{
  "n_head": 10,
  "activation": "swiglu",
  "norm_eps": 1e-06,
  "optimizer": "adam_variant",
  "beta1": 0.9,
  "schedule": "wsd",
  "batch_tokens": 131072
}
Each number is 200 + 40 x the weight over its row's rms, rounded and kept within 0 to 999. Layers, rows and columns count from 0. The size before them is the row's rms in percent of the matrix's.

# layer 7 MLP gate, 832x320, rms 0.0408, rows 112-145, columns 224-255
101,229,237,146,205,184,177,183,228,171,284,229,200,124,128,241,227,185,170,246,226,242,238,203,125,181,134,214,162,153,230,183,204
094,180,220,151,184,220,146,240,221,215,282,194,228,203,205,183,236,195,235,282,176,147,177,194,214,211,163,231,188,239,112,185,142
102,135,124,263,146,188,256,192,228,236,211,261,227,201,155,184,263,218,228,261,183,193,197,186,205,183,204,194,206,146,157,165,213
095,161,219,215,200,259,180,210,183,171,237,178,238,203,192,162,245,162,184,129,226,218,205,130,213,211,162,221,236,225,167,246,240
096,178,232,184,214,224,170,247,238,237,132,251,164,290,173,133,225,157,166,217,204,224,220,266,163,170,213,228,234,178,189,168,260
099,226,202,140,196,152,255,159,178,189,198,248,103,130,184,155,182,188,208,185,228,186,206,235,173,214,99,183,229,208,166,99,187
101,197,328,167,234,214,160,190,237,169,206,276,220,177,102,212,184,232,237,249,181,135,143,223,186,260,121,210,185,173,181,179,204
102,177,163,173,209,227,186,294,208,251,229,194,225,231,204,214,223,259,207,176,131,206,201,292,120,234,186,213,149,221,169,223,150
104,165,281,227,148,186,167,198,192,208,180,166,213,224,182,129,251,179,239,137,168,156,170,172,162,238,205,151,172,190,250,173,175
099,173,205,243,170,192,187,228,234,104,199,279,185,205,183,175,193,221,192,168,202,139,191,238,267,215,144,216,213,203,306,214,164
098,272,256,255,195,159,243,125,227,204,228,224,138,201,131,151,163,217,236,264,133,225,170,148,170,158,202,194,217,97,153,218,212
101,185,228,263,264,126,163,180,226,193,185,189,148,232,211,175,185,224,174,173,136,256,169,185,320,130,183,272,232,231,237,200,116
098,231,169,278,201,191,202,343,207,266,248,167,230,194,220,181,197,155,197,233,155,213,187,151,230,127,230,133,208,253,208,261,168
102,244,236,209,185,231,202,134,223,274,224,256,127,156,275,165,254,259,229,220,238,166,203,123,152,200,199,170,203,134,180,205,151
109,218,270,160,192,166,226,193,195,185,223,247,191,204,258,188,209,143,148,165,120,214,195,247,211,216,213,219,178,187,235,195,211
098,247,238,195,282,149,195,144,283,219,187,136,247,284,138,211,208,225,180,186,195,192,253,174,187,241,179,176,212,155,183,224,250
099,243,152,159,168,288,202,206,228,157,239,227,246,217,168,198,180,122,230,221,182,175,217,150,238,180,267,241,124,143,174,224,146
102,135,173,207,195,132,100,192,193,212,279,194,232,201,212,213,267,210,272,160,168,227,211,234,224,173,196,140,137,256,156,218,223
095,169,197,217,202,178,201,261,225,101,223,236,119,277,151,168,165,172,227,203,186,113,151,226,222,156,184,207,234,251,230,221,291
083,258,142,153,188,216,213,212,281,238,225,210,161,239,183,167,228,134,278,255,149,189,189,274,238,134,176,223,206,185,221,155,144
100,179,186,187,213,68,222,187,216,201,240,189,164,235,169,145,240,233,156,201,175,174,166,144,182,172,115,185,138,170,180,169,189
097,150,192,211,219,232,159,249,181,215,235,169,220,198,157,134,190,192,149,264,208,241,273,157,159,206,177,175,262,236,167,152,162
091,207,171,161,213,251,158,173,172,261,207,205,148,252,180,172,212,176,308,207,140,192,170,188,281,172,262,161,193,253,167,212,132
096,121,202,231,180,214,243,215,233,220,167,248,202,211,169,224,114,217,219,256,226,200,215,261,160,257,188,152,213,226,225,246,212
115,217,199,198,198,213,153,241,244,257,278,221,228,189,182,238,184,207,187,206,221,228,76,142,169,162,280,191,185,184,178,173,135
108,169,238,187,181,197,174,201,226,238,215,262,217,224,178,187,224,179,157,279,224,188,208,264,240,254,167,205,217,197,138,203,186
136,200,148,231,264,131,139,194,247,188,167,192,229,222,220,210,183,134,151,177,232,247,245,217,229,239,163,147,249,214,195,222,244
101,204,214,160,123,154,222,212,148,164,221,253,133,158,225,234,179,153,283,167,277,276,197,162,236,198,146,159,237,169,238,243,260
104,258,252,177,226,134,168,164,184,213,238,186,197,181,257,217,186,160,255,163,195,203,190,139,213,219,206,186,261,207,243,219,179
101,195,285,178,194,173,238,115,169,174,205,183,162,218,218,209,202,240,198,245,173,230,230,173,160,230,196,203,155,140,183,172,291
101,209,196,150,208,235,212,254,203,189,165,199,225,167,148,183,190,205,222,285,233,114,207,141,173,132,186,221,233,195,231,158,224
104,215,208,191,246,199,228,159,199,228,187,152,191,194,171,215,197,185,240,186,193,157,167,223,219,184,188,147,230,225,288,133,188
095,255,222,275,258,192,176,226,137,194,212,243,183,225,195,181,206,175,204,234,220,224,172,172,218,142,238,211,230,308,175,179,149
106,202,207,200,185,215,196,211,295,235,158,210,243,189,244,186,135,235,241,242,199,174,195,220,154,226,187,207,277,193,247,182,119
# layer 7 MLP up, 832x320, rms 0.0388, rows 112-144, columns 224-255
092,261,184,191,217,201,171,140,291,175,229,161,194,210,193,223,151,212,144,220,183,206,232,186,203,257,156,215,276,181,215,175,235
093,253,169,75,203,181,192,247,181,269,237,135,309,227,207,196,167,204,89,209,230,195,233,212,275,216,175,180,208,154,193,256,173
099,188,257,262,161,196,190,232,132,197,216,171,127,213,268,167,209,179,130,177,247,173,165,270,196,197,238,125,221,217,156,210,215
106,218,225,253,183,147,135,226,238,131,239,218,207,211,240,126,140,223,135,265,94,163,207,205,208,235,207,194,188,177,244,169,207
096,222,230,235,170,215,150,210,236,232,223,89,245,222,272,171,244,213,229,126,207,174,240,223,180,212,164,231,342,188,265,148,208
105,153,181,155,194,157,183,138,134,222,176,306,157,228,155,208,192,225,233,136,183,204,229,245,272,169,185,220,173,234,188,204,224
101,204,218,234,201,214,263,199,190,174,177,212,150,199,150,133,240,221,126,135,183,192,265,173,279,221,144,153,162,205,213,200,258
089,204,144,234,240,285,174,267,256,259,238,179,139,273,172,194,231,215,215,140,183,263,263,202,143,195,244,217,204,206,229,185,178
099,231,174,158,199,286,245,222,100,243,238,122,222,235,298,198,202,237,199,282,163,189,259,208,296,232,229,275,212,178,125,213,233
105,174,213,213,193,232,152,138,191,152,191,193,191,266,225,188,278,242,213,217,123,257,186,154,178,192,247,256,267,229,220,164,165
093,236,263,191,193,144,183,150,190,173,192,168,145,267,198,164,276,222,241,160,161,192,206,190,202,133,169,214,240,233,89,173,265
101,142,200,239,214,191,215,166,208,207,181,216,185,221,131,243,168,210,166,130,167,200,269,203,203,226,237,202,220,237,256,219,174
100,195,200,217,191,126,262,189,261,208,235,238,184,179,238,203,232,153,225,169,166,239,108,167,178,164,187,259,137,143,124,186,171
102,240,206,208,220,184,102,268,188,160,270,217,123,231,136,168,247,135,211,244,195,215,197,197,199,180,278,135,201,204,231,157,126
104,188,222,167,240,174,138,139,207,188,129,227,217,260,191,127,166,204,202,239,278,202,221,201,250,214,215,270,200,216,112,220,230
098,144,189,129,198,197,182,215,167,179,194,231,268,258,185,249,203,202,189,188,240,228,133,165,280,169,175,291,197,231,213,223,234
106,141,212,169,168,151,198,110,187,185,258,154,161,236,173,196,290,250,251,204,200,172,237,254,170,218,223,208,237,232,185,214,235
102,147,263,231,195,173,205,205,169,132,247,231,256,142,270,249,208,184,264,205,182,242,278,220,231,204,195,92,184,241,163,157,285
097,172,253,213,264,186,226,245,221,123,193,190,188,165,214,178,183,236,229,151,250,196,199,243,161,157,173,239,229,169,230,204,104
098,154,174,195,184,203,166,208,223,205,139,236,182,264,232,181,212,140,151,183,213,132,224,257,235,225,178,237,195,153,287,197,217
098,218,375,214,197,298,206,162,167,265,218,207,149,111,218,258,153,204,215,247,185,259,284,201,239,233,175,257,153,190,207,143,221
100,253,198,138,242,245,240,185,226,230,111,224,228,222,210,154,212,216,123,301,177,152,244,150,244,183,165,244,194,200,247,121,135
102,139,200,159,189,301,174,176,208,202,219,179,264,194,205,181,123,241,255,120,195,229,190,150,201,223,247,223,253,238,210,231,134
098,240,165,194,199,209,202,247,215,217,194,179,248,286,204,203,246,200,160,201,198,190,131,225,280,231,193,146,173,251,189,212,137
092,216,167,263,194,251,218,141,225,170,159,193,178,157,202,177,166,170,241,164,166,217,262,223,268,232,177,179,237,263,160,249,291
103,197,185,185,132,148,227,243,211,224,133,211,135,188,279,275,134,236,143,131,293,235,230,273,187,246,209,223,168,148,242,163,150
095,257,190,221,229,110,207,174,209,177,199,244,181,244,173,138,204,141,159,149,142,223,213,219,244,238,162,147,274,244,194,208,185
106,246,190,209,223,259,168,218,247,219,237,231,156,241,281,293,225,215,241,198,148,209,237,189,181,115,233,217,161,246,174,129,83
098,148,82,212,167,146,172,202,182,197,192,158,162,210,171,203,223,189,165,227,209,201,194,229,186,232,199,203,218,250,174,163,268
096,202,180,223,133,240,169,208,231,236,191,178,212,196,231,202,164,255,183,167,201,182,147,258,89,122,155,216,149,178,229,185,227
101,124,184,186,146,130,220,198,271,224,233,116,246,244,176,188,290,190,133,216,216,206,243,175,290,114,189,145,224,184,197,205,203
101,170,224,144,220,274,242,151,172,197,181,174,183,237,242,165,182,278,279,151,238,153,192,246,168,200,209,192,146,205,160,206,234
097,160,201,162,195,248,145,205,193,198,250,194,195,223,225,152,165,227,201,180,197,196,211,209,190,240,255,144,207,153,279,238,181
# layer 7 MLP down (transposed), 832x320, rms 0.0368, rows 112-144, columns 224-255
090,203,145,191,233,235,261,212,135,183,160,185,193,177,207,83,197,143,239,131,263,253,160,194,207,201,258,196,226,175,204,201,184
100,195,159,310,189,261,194,121,202,146,250,158,202,184,271,156,190,190,228,137,268,228,156,172,178,191,176,206,211,217,185,133,234
099,172,184,233,199,261,154,187,183,166,213,259,201,223,250,176,208,199,195,218,226,209,178,219,245,165,200,199,224,184,227,112,188
103,137,186,168,147,142,146,273,251,219,213,263,212,182,217,135,257,143,185,256,178,172,249,202,231,173,173,162,74,185,188,211,157
097,150,116,212,179,189,200,133,210,184,188,196,270,207,238,134,264,127,207,220,198,244,318,242,182,165,205,163,241,280,149,227,215
105,218,277,187,181,221,203,185,205,149,282,249,208,203,231,199,210,231,217,122,176,159,165,178,226,143,242,165,260,185,244,151,246
100,215,131,279,227,184,180,200,181,141,269,174,213,153,157,237,142,177,249,262,145,174,242,102,204,176,180,230,172,191,243,208,246
094,259,205,164,173,106,286,202,185,191,171,252,232,105,201,276,201,200,186,195,153,169,178,192,167,205,203,155,194,191,142,198,239
100,167,275,204,161,190,199,201,229,260,168,173,162,245,224,178,247,148,182,191,181,222,182,248,271,184,262,186,208,231,168,201,129
107,157,174,213,186,196,178,164,220,167,191,259,214,124,235,167,245,166,270,190,227,180,200,214,208,227,212,178,188,167,224,239,173
097,179,208,240,188,273,249,117,271,173,220,135,174,137,177,204,185,179,200,222,214,273,107,139,164,149,293,184,206,135,236,225,230
097,234,229,198,219,195,203,229,201,229,146,225,175,150,169,151,143,160,233,253,208,122,177,304,169,259,115,149,239,226,178,133,189
103,188,228,182,216,181,237,240,174,223,213,195,152,229,177,192,226,169,158,168,259,247,149,192,234,194,105,258,240,141,251,184,250
101,204,229,166,199,205,150,269,231,215,184,207,174,208,222,210,251,189,271,231,243,202,231,185,216,199,262,210,151,222,190,193,135
103,199,211,205,216,206,210,209,217,182,211,228,209,166,196,176,195,200,203,153,199,243,193,256,235,186,200,191,209,171,171,291,247
099,265,178,238,179,238,144,201,226,157,179,157,167,194,218,189,232,231,135,228,130,206,186,225,195,139,136,172,174,234,245,149,263
103,170,205,263,261,112,165,278,180,233,183,164,239,200,180,212,193,231,184,149,239,162,248,190,228,211,170,145,178,204,246,205,183
097,196,249,182,213,244,191,243,238,297,194,244,132,271,189,190,184,164,136,205,223,166,188,174,160,254,186,221,230,117,285,192,189
098,145,209,174,173,120,179,207,161,176,150,196,183,209,211,221,175,205,220,261,241,160,216,163,174,187,193,206,192,234,187,273,251
096,163,234,199,168,156,203,192,177,215,173,190,206,176,174,256,239,251,140,95,192,177,218,185,200,299,195,159,172,193,227,135,247
100,213,133,193,184,194,167,192,162,197,190,149,176,200,144,230,196,265,214,103,86,266,217,247,204,207,232,186,213,218,166,245,144
104,145,236,214,145,201,196,241,177,149,219,208,269,197,148,236,194,261,210,210,217,193,223,148,206,289,113,290,141,200,167,138,192
101,177,258,215,190,193,219,137,258,185,201,195,213,180,162,193,154,208,164,189,269,176,239,249,158,202,210,162,156,140,256,194,260
101,222,225,152,183,153,210,250,164,156,178,288,143,241,242,204,241,248,182,126,292,211,156,164,153,252,143,158,203,190,196,200,179
091,205,236,162,163,158,148,291,222,276,264,226,216,159,191,198,241,207,167,220,225,224,130,148,102,199,234,157,208,158,154,185,169
102,218,208,237,172,240,142,161,187,192,164,186,170,109,274,269,290,236,235,204,219,192,194,120,186,190,190,269,158,246,206,134,248
079,160,250,154,152,265,260,231,188,255,207,225,233,193,224,207,232,249,300,214,209,162,169,221,131,153,250,233,147,193,207,172,185
098,257,215,208,186,140,162,174,173,175,173,232,221,235,229,177,174,243,216,231,143,133,250,253,263,200,151,220,160,265,164,184,232
097,231,208,147,196,141,180,250,217,210,235,222,241,205,218,210,176,197,226,178,154,178,211,195,202,150,261,224,236,227,221,142,218
093,204,226,201,201,191,191,224,205,156,170,214,205,202,164,181,182,194,254,208,173,127,238,185,229,218,121,176,230,191,272,163,210
102,226,207,200,172,210,158,234,245,214,165,208,92,236,190,126,216,236,192,150,177,238,170,200,206,265,200,170,219,214,125,185,225
099,111,186,170,165,212,240,177,165,192,212,173,212,196,238,217,249,167,324,177,238,197,257,161,257,214,219,225,274,202,207,297,217
090,237,212,196,174,126,233,277,154,170,157,226,177,152,183,220,167,158,246,204,182,164,183,253,217,147,182,218,242,273,190,165,215